Weights of a small transformer language model: local attention windows, a variant of Adam for these matrices.
Each number is 128 + 32 x the weight over the matrix's rms, rounded and kept within 0 to 255. Layers, rows and columns count from 0.

# layer 2 MLP up, 2304x576, rms 0.0505, rows 1124-1192, columns 96-143
[[122 131 158  95 135 142 118 135 175  77 144 142 171 110 176 101 138 123 102 127 126 216 119 118 131 106  82  75 171 154  93 139 106  84 101 137  89 170 116 134 121 153 129 163 153 106 126 205]
 [123 176 106 128  80 165 136 129 131  93 190 119 147 150 138 179  73 114 127 125 135 135  82  80 133 199 103 144 123 146 147  79 193 123  70 133 136 185 130 112  99 128 111 142 120 124 149 129]
 [107  79 111 128  92 117 102  56 138 176 137 190 117  93 107  82 121 148 121 146 129 112  98 141 133 161 118  77 145 177  72 150 100  87 148 100 143 138  68  83 143 120  99  91 178  99 135 104]
 [ 97 165  99  98 136  99  95 134 144 138 136 112  87 100 128 106  44 173 106 151 147 158 135 111 115 141 118 105 110 102 169 100  85 171 113 153 140 102 141 113 155  78 159 156 141 129 147 105]
 [121 104 120 124 106 145  97  91 129 148 133 113 100 127 143 151 184 134 124  70 169 109  99 133 134 145  88 151  85  93 155 142  93 120 112 186 173  75 133 195  99 136 160 107  97 118  93 180]
 [148 160  90 167 156 128 129  90 119 158 116 165 106 142 172 112 116 112 111 101 144 161 131 168  87 134 152 142 137  87 166 178 164 159 114 116  91 138 186 117 152 136 150  84  45  98 134 108]
 [153 160 121 138 149 161 131 156 106 187 162 160 173 135 120 121  99  93 150 141 121  72  97 139 105 126  61 106 124 133 116 125 165 119 108  80 155 147 151 107  67 103 118 141  24 158 155 127]
 [116 122 117  97 131 141 148  83 137 176 101  89  87  96 173 146  99  86 112 156  92  95 105  67 118  74 112 110  92 106 162 140 110 116 119 104  69 111 124 108 118 136 106 120 109 109 129 121]
 [145 136 143 109 117 130 145  99  71 141 162 152  73 182 131 115 159 145  92 132 147  99  89 202 139 136 159 145 125 112 143 193 150 157  67 131 164  96 127  91 183 109 133 131  54 106 156 105]
 [130  94 150 106 137 109 116 131  90 122 150 112 125 130 182 114 102 162 119  96 105 168 161  95 168 109 152 107 143 147 102 156 166 181 129 154 118  32 102  78 182 124 210  93 124 135 167 122]
 [130  52  82  47 157 104 116 139 185 150 128 116 165 107 141 178 165 124 126 134  94 104 135 169  64 150 104 142 142 117 158 116  78  92 106  95 103 140 152 109 176 124 169  79 144 167 107 133]
 [126 134 131  83 130 120 113 144  98 105 137 131 136 124 123 137 107 168 136 186  96 164  94  61 189 145 159 145 176 125  91 143 134  89 123 124 130 115 120 150 113 161 212 142 135 158 173 130]
 [ 56 197 136 105 170 131 147 150 152 176 114 154 130 149 177  71  87 115 107  92 145 104 115 155 173 152 155 127 113 114 119 113  55  77  81 226 156  99 178  84 176  87 123 152  48 103 135 182]
 [135 163 107 117 181 129 110 161  64 126 166 150 124 183 145 127  96 116 161  52  95  99 109 212 135 124 143 163 167 152 145 161 112 114 159 137 127 110 161 118 128 124  97 176 179 190  40 167]
 [108 169 116  78 191 220 156 133 156 110 158  80 131 147 205 143 190  78 122 105  99 187 161 138 133 142  45 128 110  94 140 127 144 143 118 132 218 121 109 194 157 108 117 156  84 147 150 104]
 [150 129 102 138  92 117 115 105 113 118 127 153  84 142 112 121 124 152 147 128 148 155 120 144 138  93 123 118 132  67  50 177 109 103 150 115 115 112  75 146 106 152 151  98 125  84 133 166]
 [159 100 113  73 148 106 142 166 138 155 136 148 108 167 150 114 130 108  65  68 122 159 185 126  58 140 131 165 113 113  94 176  82 157  57 137 168 115 135  92  71 153 133 164 131  79 105 168]
 [100 118 118 136 117 182 105  80 109 157  69  99  67 128 138 102 110 117 110  49 158 139 171 168 126 147 145  97 134 173  87 159 143 128 118 167 118 153  64  68  71 181  95 129 146 112 190 145]
 [138  91  95 115 166 115 103 166  79 114  90 159 138 146 104 120 142 149 126 165 141 218  82 130 174 186 128 152 164 113 110 129 107 117  46 121 138 119  91 124 134 131  77 131 100 122 126 107]
 [122 127 128 114 140 146 148  87 119 127 146 121 139 134 126 176 134  86  49 120 124 118 111 105  93 124 113 161 115 134 121 149  72 139  83 153 101  74  86 143 102 160 114 130 129 165 102 138]
 [156 130 121 114  74 121 136 127 141  87 137 157 134 127 138 123  97  83 127 168 126 174 116 109 113 129  84 167 133  72 109 114  94  94 159 136  85 101 153 146  93 181 106 176 137 133 131 126]
 [ 73 126 149 135 154 124 175 112 111 128 100 181 157 100 110  99  98 149 137  97 155 135 170 129 120 133 162 141 154 163 112  76 119 160  74 113  75 109 145 150 130 109  91 130 133 125 144 115]
 [118 125 137 156 168 157 128 101 138 157 124 170  30 100 104 146 142 133  89 141 222 117 141 157 147 100 107  46 164 121 119 105  85 117 125 157  74 127 153 138 162 116 178 115 141 149  95 169]
 [166 153 154 110 149  69 169 180 142  87 132 156 141 161 148  40 148 102 117 168  83 132 150 153  83 131 116  69 126  90  96 115  89 177 129 115 174  57 111 141 126 136 124 174 145 151  64  79]
 [117  81 104 108 140  71 119 113 137 165  76  70  63 120 103 163 150 121 122 128  77  80 153 176 141 155 103 114 171 108 141 162 169 112 104  87 133 122 100 143 137 142 166 153 106 141 161 114]
 [119 161 148 129 141 132  93 102 106 161  35 144 135 121  78 128  75 101 102 177 127 110 144 125 130 184 135  99 112 131 114 142 126 171 191 198  95 108  92  88  63  97 181 109 146  89 153 168]
 [ 83  82  96 136 111 101 198 108 112 161 158  85 126 124 164 178 170 159 150 168 169 153  99  90 128 151 213 108 147 120 138 129 111 127  99 142 156  96 195 157 102 158  80 157  99 166 147 123]
 [132  98 134 107 137 110  96 140  72 158 146  85 108 176 146 134 135 121 113 153 173 162  98 155 116 146 115 157  88  89  95  65 163 118  99 133 129 114 110 117 122 118 146 132  88 119 113  79]
 [134 138 109  97 163 132 176  56 157 183 168  89 159 144 123  68 108 181  44 104 144 200 188 179 126 123 132 171   9  75 108 110 215 130  77 125 135 173  38 174 233  86 100  91  75 209 133 110]
 [121 155 104  83 131 176 148 125 149 120  77 167 127 115 154 146  86 116  99  87 137  95 150  94 124  93 157 116 106 167 114 175  81 114 146 102 121  90  98 114 186 137 125 167 123  94 170 147]
 [151  71  41  92 135 163 166 146 150  87 119  53 138 103 142 158  77 143  82 157  95 196 158 167 136 150 229 104 122 149 136 136 119 189 107 156 121  78 103  68 119 113 148 145 125 189 146  65]
 [121 162 162 117 103 198  97 105  83 136  97 131 104 143 181  76 123  71 144  82  90 161  79 118 144 149 135 140  89 114 187 103  93 185 125  91 116 153 108  92 117 164 158 160  76  96  87  92]
 [163 133 122 134 170 126 173 140 156  76 114 179  90 162 125 174 113  98 125 110 170 119 124  94  61 176 114 141 100 103 152 139 134 121 113 103 170  87 172 177 127 110 127 139 119 116 127 110]
 [ 75 125 116 120 100 114 134 123 121 146 131 155 154 114 124  96 100  85 170 130 189 144 135  93  47 136 122  69 103 162 115  89 134 108 136 156  92  70  89 149 115 149 215 166 112 111 104 102]
 [110 115 129 131 151 153 113 134 202  95 132 117 127 158 157 146 113  97 121 199  91 105  63 122 137  74 115 173  96  93 116 143 149 131 178 168 130 190 165 127 180 105 175 116 179 148 146 125]
 [125 226 113 115 131 121 147  93  98 130 164  68  97 185 129 196  99 114 126 153 148 172 138  99 144 123 188 168 107 117 139 115 151 135 146 192 144  94 120 156 192  56 113  70  89  94 130 148]
 [207  80  95 118 122 165 150 151  80 142 101 141 147 154 115  84 129  60 129 138 172 159 143 160 113  98 129 118 152 102 163 118 175 137 153 139  72 122 126 156 142 154 117 115  97 146 141  97]
 [110  57 163 156  82 149 144 150 147 132  96 127  57 137 132 119 153 195  89 144 147 144  91  89 130 100 159  75 138 158  82 172 115 138  97 196 148 191 123 136 108 149 154 140 137 124 191  65]
 [146 176 178  67 117 140 130 137 128 141 187 140 194 125 125 118 164  72 107 129 161 170 133 143 125  86 125 119 121 109 119 129 138 158 113  87 148 115  67 196 154 106  76  80 132 200 102 111]
 [120 139 174 121  91 156 135 126 106  81 137 115 103 111 125 111 155 101 109  95 153  97 142  59 107 124 115 146 133  70  89 117 156 164 101 156 157 106 134 142 159 151  87 114 151 105 132 151]
 [ 85 107  86 110 107 111 127 127 127 149 137 155 147 120 121 127  71 120 142  91 144 138 163 120 102 150  85 130 115 143 168 113 187 157 141 195 135 108  81  74  94  87 106 165  81  64 163 136]
 [165 150 123 118 122 136 123 108 140 162 138 199 131 103 162 147  94 127  81 120 131 136 115 142 136 149 137 105  59  77 149 118 137 159 160  65 178 132 103 160 137 131 120 154 129 112 168 146]
 [154 108 110 119 146 100 105 140  52 119 100  90  95 106 104 102 123 112 109 136 121  92 163 101 148  75 135 161 167 153 116 120 139  66 145 106 107 102 107 149 149 113 154 143 177 131 121 142]
 [171 168 170 145 201 115 189 111  99 104 125  89 105 133  51 173  73 149 146  83 145 114 137 156  94  89 125  67  71 112 159 130 194 141 150 159 160 101  52 194 161 101 124 110 159 138  64 103]
 [117  92 119 117 170 156 184 175 105 105  65 142 143 167  79  99 117 125 144  91 134 127 106 142  79 139 144 138 120  75 171  89  82  87 114  84 146  94 165 166 111 224 214 178 132 158 115 143]
 [144 173 141 112 119 112  99 110  95  73 133 114 144 109 129 140  87  92 105 138  81 172 128 103 127 127 140 120 186 111  67  72 167 152  94 103 115 122 130  85 187 127 169 136 124 221 191 152]
 [157  99 148  82 146  99 124  63 120  86 127 168 150 117  78 152 129  87 122 167 104 123 125 146 138 156  92 127  93 133  82 171 137 131  73 109  82 175 110  59 208 146 153 126 108 106 151 128]
 [111 155 141 126 103 144 165  64 140 192  78 119 105 142 209 148 117 137 167 115  76  59  82 147 168 158 140  91  70  94 190 144 155 175 174 189 184 171  88  88 130 158  86 149 140 124 159 135]
 [105 176 164 118 132 122 176 117 104 127 181 174 205 188 122  89 124 150  39  68 124 106  90 117 148  87  99  49 130 125 147 141 108 145 153 127 144 140 155  54 169 107 128 158 149 103 154 101]
 [148 142  87 127 122 143 122 114 138 170 163 161 120 156 186 153 126 111 131 109 145  93 163 186 124 161 119 117  94 149 161 155  99  84 121  91 124  88 102 182 131 127 120  69 150 129 165 122]
 [162 161  70 128 125 139 102  99 141 147  89 100 139 175 191 176 115  96 128 103  95 153 113  88 120  76 131 184 159 183  38 135 172 125 110 146  98 113 122 124 126 188 152 156 154 128  93  91]
 [ 86  97  80 120 101  90 111 185  95 176 130  97  77 102  58 103 129  99  86 182  95 170 197 161 158  90 130 162 174 132 151 100 158 115 127 212 210 153 135 122 127 167 168 169 116  87 176 102]
 [141 138 172 118 158 107 141 120 101 131 157 163 152 140 123 178 168  93 123 153 107  90 101 111 140 107 174 165 103 125 140 110 187 143 112 151 127 132 119 161 126 120 163 174 141 167  95 130]
 [151  82 153 143 145  83 114 130 128 116 160 130 128  46 158 103 169  79  99 150  63 107 142 148 116 124 126 137  65 131  92 118 120 102  75 150  94 117 118 114 153 128  75  67 135 103 140  92]
 [145 113 106 145 139  77 111 130 161 121 124 127 142 109 139 147 144 169  94 165 137 127 132 148 128  92  61  88 152  95 124 121 125 150 167  79 149 145 123 135 143 116 130 110 144 164 156 133]
 [137 184 134 147 172 163 155 133 125 119  93  97  80 123 112 108 170 127  97 142 117  88 133 108 164 137 103  97 139 100 157  62 174  89 144  81 184  98 129 133 164 108 208 153 153 116 117 139]
 [115  98 177  77  71 138  76 126 124 113  95  62 177 134 161 127 150 184 169 130 100 134 179 127  85 183 185  63 124 148 163 129 115 144 123 118 160  60 115 177 115 133  79 120 124  76 127 100]
 [161 151  83 115 141 177 144 162 110 163  81 134 138 155  66 121 124  28  38 164 163 122 154 138 162 111 102  81  46  80 173 160 111 171 103  63 172  87 168 126  93 122 147 115 138 167 106 130]
 [110  87  80 155  87 136  80 154 142 128  87 104 188  93 151 147 168  98 120 193  96 154 133 155 130  98  96 150 115 124 157 158  77  86 138 148 104 131 153 148 138 106  85  98 159 107 175 134]
 [ 96 170 140  82 102 107  91 158 113 123 143 200  96 162 158 113  80 118 116 107 182 139 109 149 180 113 163 130 164 148  87 106  76 160 129 128 148 101 126 196 129 111 113 141 113 151 189 144]
 [146 109 104 159 109 141 146  91 122 132 152 160  87 105 177 153 106 106 148 148 188 133 159 200 177  94 134 100 144 121 180 106 117 141 114 162 110 121 165 144 152 163 116  77 117 125 144 125]
 [124 140 143 114 149 135 131 100  76 175  52 105 166 127 124  89 109 112 106 128  81 148  90  99 189  90  91  77  89  60 167 109 139 149 149 158 141  96 175 132 115 183  82 128  81 120 138 103]
 [145 174 179 139 107 127 134  74 121 118 109 174  62 144 132  87 140  54 143 224  86  96 123  98  97 108 138 207  27 102  82 141 221 116 170 143 163 141 185 136 158  91 122 131 102 112 134 127]
 [125 128 141 136  96 108 146  55 183 137 156 180 164 128 112 123 143 130  61 188 137 171 107 169 110 167 182  85 131 100 128 159  89 120 106 172 112 127 203 145 150 103 150  99 128 159 100 116]
 [213 140 107 132 128 108 158  78 114  89  68  43 180 110 144 142 148 132 129  86 120 155 202  63 138  82 184 146  81 104 118  92  89 144 170 102  77 155 142  78 118 175 155 126 157 151 188  74]
 [ 85  97  75 125 127 126  86 120 145  88  98 107  59 116 147  78 110 139 114 165 103 164 171 115 139 128 104 131 165 121 159 121 120 129  91 153 163 112 165 128 198 116 185  80 114  79 106  75]
 [ 80  84 144  64 124 182  83 131 108  98 157  85  48 173 136  91 143 106 165 106 158 216 152 137 179 144 139 100 119 147 211  91  63 158  94 130 184 120 127 108 137  86  99 175  91 127 137 102]
 [123  90 159 143 124 117 192 148  91  88  79 122 146 149 117 145 140 100 112 127 104 116 115  84 174  85 157 130  95 117 134 106 108 142 136 130 101  93  93 112 184 104 121 112  55 136 166  96]
 [147 143  86 123 106 124 181 123 106 132 145 141 180 128 164 108 129 144 118 105 161 121 170 164 180 108 125  79 111  87 160 103 135 116 151 148  92 115 139 168 127  98 151 187 172 122 190 166]]
# layer 2 MLP down (transposed), 2304x576, rms 0.0479, rows 1124-1192, columns 96-143
[[105 103 102 170 177 128 125  98  89 105  91 130  94 157 140 126 123 140 124 145 143 158 100  68 120 134 116 137 164 131 121  94 128 129 131  63 141 142 184  96 147 140 123 120 121  92 125  78]
 [112 186 122 148 145 178 105 101  84 108 149 126 102  88 115 117 113 197 151 137  87 114 133  85 174  41 155  70 165 135 117 167  88 140 161 168 179  66 138 156 148 173  99 134 135 119 176 118]
 [122 122  69 136 106 129 164  84 147 159  73 166 132  84 151 106 133  74 117  95 116  86 138 102 135 145 113 195 136 118 163 159 147 185 163 134 123 165 133 208 125 127 111 121 107 138 140 160]
 [155 121 129 169 112  76 160 110 100 192 152 188 171 140 174 138  64 160  83 116 175 151  98 124  83 127  98 101 157 156 137 137 153 151 126 118 182 144 159 137 136 124 125 124 129 143  90  70]
 [134 142  99 107 104 157 112 109 125 106 135 105 222 110 139 153 157  74 125 193  92 127 185 165 160 101 117 152 107 143 141 120  93 119 122 100  86 126 103 130  95 182 160 160 118 185 153 152]
 [ 98 127 159 116 119  96 130 139 148 165 154  77 117 117  91 113 100  87 132 112 144  99 159 100 155  95 163 126 150 134 144 148 122  90 137 125 144 174  89 113 141 145 125 110 118 103  85 138]
 [164 182 165 185 108 137 104 116 132 168 162 130 198 140 134  55 130 115 145 150 169 136  88 107 141 155 155 103 125  72 120 173 109 148 128 135 183 138 132 119  79  90  99 118 160 104  93 109]
 [120 152 124  90 108 179 167 121  65 102 151  99 149  50 111 184  99 107 122 153 149 123 134 176 188 127 175  86 117 166 111 147 145 148 192 139  79 132 133 128  93  91 141 149 154 141  41  90]
 [101 106 124 156 117 167 131 148 165 116 137 139 109 113 159  97 162 164 118 146 142 103 120 188 123 122 105  95 131 151 128 102 128 132 127 123 163  90 140 125 119 165 139 143 119 160 110 115]
 [133  98 114 189  86  88 115 192  90  31 108 130 123 119 100  93 162 133  53 127 147  95 121  97 122  88 144 165 148  88  66 149  98 155  88 127 188 146 123 182 182  78 117 119 145 157 156 107]
 [ 62 142  96  69  85 217 156 104  95  92 120 111 148  98 149 164 172  56  96 139  86 129 103 121 159  62 134 150 179 115 119  98 166 210 163 126 140  80 100  86 169 120 133 169 135 178  67  77]
 [140 118 159 113 136 149 168  95 155 172 112 129 139 138 121 108  96 136 147 143 141 156 139 169 170 109 128 179 108 142 147 118 162 146 121 144 161 106 146 129 170 120 150 122 146  93 151  82]
 [183 124 102 183 202 186 136 134 134 219 111 180 160 123 141 121 153 102  84  77 124  93 155  83 186  62 171 160 134 114 148 105 109  86 130 132 148 104 115 141 118 138  88 157 163 171 113 194]
 [137 104 158 118 103  79  91  94  87 151  84 127 113 138  70 113 170 137  96 154 136 135 166  79 141 164 141 158 122  94 110 140 118 132 107 128 126 138 130 152 155 181 131 137 122 189  75 187]
 [149 115 127  53  95 155 128 128 111 101 100 127 184 166 148 148 142 172 155 136 166 160 156 133 150 104 163 132 128 131 130  86 148 119 128  95 178 126 189 142 160 107 216 111 124 172 145  95]
 [161 169  63  74 206 149 144 127 102 109 145 123 102 141 156  98 125 142 115 115 141 118 115 122 131  79 151 128 116 187 101 142  75 132 106 139 137 196  91 165 178 120 117 108 134 131 145 124]
 [129 139 122 120 131 113 171 138 114 166 166 107 112 153 127  64 149 133  79  84 124  80 173 140 156 128 139 115 149 125 110 204 152 106  67  70 105 139  85 174 114  95 160 137 143 118  89 172]
 [127 177 125 153 127 149 126 171 179  76 135 125 130 173 106 102 127 130 109 159 125 159 138 122  84  80 149  62  65 114 148  95  91  99 102 131 154  59 180 123 129 141 112 110 113 138  79  48]
 [176  98 181 128 130 115 149 126 102  92 125 105 131 125  94 142 137 174  65 111 124 171 167 104 154 126 139 117 151  71  73 165 178 135 148 142  81 103 150  88 119 148 202 166 105 134  53  75]
 [104 101 141 157 155 120 107  92 165 119 117 121 121 152 188 136  87 128 161 110 148 123 161 147 114 115  99 106 152 159  97 114 126 140 158 112 118 138 139 148  99 122 126 143  99 101 122 116]
 [ 91 154  85 108 154 127 122 122 127  73 105 136 123 127 145 143  65 106 144 126 136 125 112 124 150  91  65 166 153 154 142 154 122 133 132 124  99 145 123 125 164  86 107 175  89 182  97 110]
 [121  97 109  96 173 122 160 165 141 158 103 102 175  92 167 123 131 131 148  80 109 118 142 101  74 178 116 184 130 173 103 152 103 134 176 124  64 141 116 104 159 128  71 138 116 120 148 165]
 [160 130 150 146 109 190 206 109 165 131 140 139 111 127 170 138 176 172  94 165 144 133 141 119 198  46  94 178 117 122 120 134 154  91 103  73 124  44 117 109 127 134 129 108 166 126 137 165]
 [122  94  96 165 161 117 113 110  75 132 108 187  87 121 106 126 115 153 173 131 103 139 184 170 129 121 112 192 149  83 113 121 116 127 126  78 144 159 152 178 118  99  29 175 155 138 110 151]
 [ 68 107 146  68 162  88 135 129 118 134 156 136 138 176 144  49  69 129  78 187 208 113 110  98 154 128 153 175 120  93 118 161 157 147 106 123  93 126 132 104  97  91 120 129 170 107 130 116]
 [120 182  91 163 174 135 133 206 148 158 127 178 151 169  51 124 117 180 114  76  70 116  79 208 150 171 173 158 119 139 154 124 141 133  83  63 170 119 167 137 116 172 134 136 122 161  72 174]
 [146 146 101 156 156 112 192 105 214  84 173 103 156 133 117 121 152 109  55  99 102 111 129 150 126 128 114 109 147 158 130 145 142 135 131 154 135  95 130  94 143 156 168 108  82 116  78  88]
 [104 146 218  64 106 136 174 146 199 174 143  95 161  88  92 141 107 112  92  90 119 147 175  82 157  68 147 113 100 175 127 142 146 110 174 186 148  71  59 136  99 119 145 150 177 101 142 141]
 [142 127 123  85 126 117 131 133 121 139 137 129 119 130 119 136 150 110 121 123 132 143 121 135 133 124 134 141 128 120 124 135 133 119 126 132 120 137 120 128 138 126 141 127 127 156 129 132]
 [148 150 104 126 124 116 143 181  83 150 122 100 123 131 117  64  87 128 203 133 135 175 157 235  76 193 131  85 151  57 138 115 143 120  93 161 120 121 175 203 142 126 102  82  98 140 125 169]
 [ 55  79 169 186 150 128 115  84 125  41 139 121 153  94 131 110 198 131 147 104 195 103  86 112 140  92 134 100 101 141 128 149 153 116  73  86  77 121 122 110 147  70  75 107  92  80 163 126]
 [ 87 116 136 108 135 144 128 131  95 193 149 123 133 146 138 116  98 119 153 116 126 141 115 184  70 165 143 110  97  93 164  89 150 170 157 146 152 112 155 119 119 101 190  87 130  92 134 138]
 [127 138 106 133 183 183  66 171 112 127 123  98 156 114 134 108 183 129 113 167 141 118 132 137  62 174 128 114 109 127 121 160 118 134 130 110 170 126 149 133 152  77  63 173 104  98 129 121]
 [111 193 209 143  90 171 112 110 157  90  33  96 139 100  72 124 146  94 118 125 189 106 135  61 115 154 187  73 126 131  96 132 122 115 121 122 209 154 128 111 152  98 179  85  90 153 120  78]
 [ 93 137 150 108 160 121  68 165  96 189 150 121 125 117 169 113 180 189 162  89 106 136 175 160 100 114 125  80 152 154 170 111  90 148 165  97 189 104 148 155 131 126 110 120 129 131 171 107]
 [ 74 176  70 159 141 170 130 105 138 127 148 141 117 144 138  99 113  90 176 175 109 108 144 146 149  91 105 129 117  74 135 117  72 102 139 142 134 100 132 132 114 110  93 129 124 122 161 134]
 [144 125 136 141 132  72 109  78  94 103 154 162  92  90 126 148 105 134 130  88 111 104 214 143  96 153 128 148 193 186  80 157 170  93 154  98  84 201 107 149 147 141 206 115  73 152 126 128]
 [ 98  93 134 209  89 111  89  65 104 132 108  98 155 136 145 105 150  45 150 150 136 130 124 148 100  83  96  32 141 102 130 126  91 133 141 104 173  79 120 115 143 167 204  70 133 174 176 134]
 [122 152 152 133 144 207 145 197 111 146 124 174 165  44 128 102 191 182 122 145  59 152 104 160 103 100 123 118 120 126 153  89 138 107  80  64  53  86 104  97 161  97 128 104 115 103 154 173]
 [ 75  84 153 129 109 117 114 148 162  66 155 120 104  71 144 111 139 185 144 109 147 144  92 121  47 140  70 129 136 144 113 169 110  97 138 161  94 113 153 157 126 108 212  71 139 132 156 129]
 [152 158 160 141 133 144  79 135 100 155 117 118  36 138 125 108  79 175 122 132 190  86 100 133 115 100 147  75 181 167 140 150 153 145 131 131 156 117 170 119 166  89 104 111  99 172 155 124]
 [144 119 127 148 123 116 140  84 175  91 122  90 120 123 123  99 180 145 119 122 110 120  72 144 140  95 113 142 115 120 182 107 119 130 186  97 147 119 137 123 120 147 142 168 124 131 125 116]
 [153 139 187 144 109  78 174 101 172 153 126  78 109 139 128 246 153 129  95 153 147 127 146  83 181  99  96 113 143 147 112 141 126 145 182 155 130 154 165 102 129 122  45  89 134 140   0 112]
 [118 160 138  71 195 162  96 105 171 112 149 159 141 126  99 126 194 153 118 131 124 121 112 188 135 140 131  89 129 113  76 179 183  89  49 255 191 110 134 150  85  87  66 156 140 121  81 148]
 [ 77 105 137 126 160 117 157 147 168 118 108 107 139 114 118 102 146 140 120 189 117  85 116 143 137 135 130 116 149 166  88 126 113  99 123 124 142 147  76  85 135  84 160 158 130 129 124 128]
 [125 113 134 140 111 118 114 114 133 120  93 146 188 114 184 121 162 102 162  97 142 131  71 122 159 135 134 140 129 151  89 145 162 136 118 149 152 180  88 123 142  98  97 114 141 120  81 132]
 [136 195 197 162 134 149 114  87 118 115 189 111 110 147 133  56 163 144 120  49 173 128 145 108 156 106 149 101 107  81 106 125 170 109 103 141 112 188 162 178 140 138  76  75 108 144  95 178]
 [183 148 137 129 154 102  68 107 212  68 188 188 137 174  84 157 157  70 111 146  91 221 112 176  76 121 140  79 113 138 102 125 124 112 124 167 100  52  83 174 166  82 145 190 139 139 113  93]
 [127  91  96 121  97 130 152 154 114 186 137 167 123 156  86 130 165 138  33 128  97 142 167 157 153 139 157 182 197 137 132  76  79  97  91  54 163 120 115  97 178 165  80 107 115 128 134 163]
 [110 104 155 141 145  93 125  99  87 112  45  98 115  75 141 119 105 156 144 172 118 163 108  84 133 108 107 112 113  61 108 119 146 147 133 149 118 137 119  88 127 133 138 145  99 107 135  96]
 [137 125 179 138 164 132 200 176 134 137  90 156 139 150  86 122 168 179 119 133 127  93 125  95  90  71 236 110  92 157 159 116 113 163 150 139 144 137  83 131 117  97 141 127 184 115 112 144]
 [134 189  92  33  96 167 105 113 108  80  73 117 134 138 161 130 127 151 163 102 132 129  50 190  95 108 116 149 205  84  89 166  90 148 145 143 131 140 165 181 183 119 127 141 135 139 104 101]
 [130 100 132 123 131  89 160 138 102 191 101 115 130 133 118 149 152 119  99 125  75  78 180 143 147 122 184  94 125 234 144 134 118 136 151 163 174 105 120  60 160 123 134 117 127 217 123  94]
 [131 104  87 112  39 121 116 163  74 153  70 165  63 144  77 146 110 108 140  98 117 122 116 140 157 155 109 110 113 129 163 149 127 147 111  90 102 180  84 152 185 123 144 184 133 171 105 163]
 [159 121  98  95 105  72 107 104 100 146 110 155 176 159 143 125 193 130  91 120 100 130  74 150 175 114 131 143 185 118  98 101 147 156 114 103 113 140 145 130 139 162 124 110 179  89  98 130]
 [ 99  98 184 161 186 106 134 108 169  97 122 105 131  93 178 139 176 153 111 145 209  69 110  58 148 148 164  53 118  97 139 126 102 119  83 118 194 157 101  95 104  94 108 155 130  99 137  62]
 [130 139 108 107 189 186 129 166 210  98 198 124 173 110 120 116 107 151  89 161 165 115 126 113  50 115  87 137 138  76 122 195 117 159 171 152 148 130 118 103 159 141  91 129 161 115 110 128]
 [212 155 132 152 187 158 195 142 107  73 122 180 136 140 154 124 129 126  90 154  69 145 113 168  78 118 141  87 174 106  74 122  98 102 159 154  98 119 100 155 105 123 198 109  85 145 142  80]
 [153 134 153 114 152  71 126 193 151 162 126  86  76 149 101 107 165 180 115 106 146 125  70  92 158 103 149  84 133 211 131 159 194 164 101 170 170 123 160  91 120 128 101  89 135 132 125 107]
 [132  87 119 131  94 128 138  96 148  98 136 106 126 114 152 164  89  85 196  99  67  90 122 165 131 183 144 121 149 114 186 157 146  92 204 163 129 159  90 161 115 144  77 134 154 153 127  90]
 [ 93 134 116  91 113 127 174 163  91  93 111  77 139 116 104 112 158  65 136 167 117 137  96 140 123 131 148 127 133  94 128  97 129  90 118 151 115 173 142 132 125 150 165 145 146 128  84  98]
 [179 144 122 140 199 136 129  81 111 109 148 120 150 166 192 136 119 127 107 166 143 175 143 126 155 144 108 152 175  84 116 105  65  98  88 117 173 110 152 146 158 112 108 151 211 131 137 172]
 [112 155  60 127 137 130 119 126 112 127 175 118  78 130  95  88 118  77 142  93 134 154 136 133 121 130 107 184 103 151 124 122 135 127 136  92 161 127 154 119 129  90 145 119  72  79 101  79]
 [ 87 153 157 124 127 126  85 152 137 149 101  69 137 126  89 119 105 151 127 122 151 119 110 152 120 142 101 110 155 127 146 100 131 114 115 157 160 134 151 108 127 125 159 142 101 155 141 133]
 [123 142 124 185 139 106 131 167 163  93 149 156 146 100 100 160 104 134 156 248  97 188 165 100 148  93 129 166 199 110 133 166 134 119 167 164 120 106 170 123 104  89 165 156  78 209  93  98]
 [184  98 127 101 114 106 174 113  80 150 131 122 123 151  93 178 143 100 116  50 122  94 120 125 142 158 160  65 137 135 114 138  80 176 124 111 114 145 152 117 107 122 103 209 163 124 106 132]
 [140 176 172 122 127 161 150 125 143 140 154 111 147 117 162 141 196 126 172 130 166 138 131 138 165 116 131 188  82 100 107 100  93 137 134 123 139 129 111  93 119 143 161 134 149  78 157 115]
 [120  99 134 166 145 137 139 139  75  70 158 138 122 127 138 151 112 197 132 152  70  72 139  89 169 135 110 138 141 157 126 135 107  92 111 170 132 135 107 164 120  96 129  42 122 127 118 150]
 [159 174  71 108 138 162 109 147 142 117 179 118 157 116  80 126 127 204 111  76 107 137 114  87 148 164 165  99 132 132 124 171 157 146 124 166 177 125 125 153 116 149 164 154 155 139  52 115]]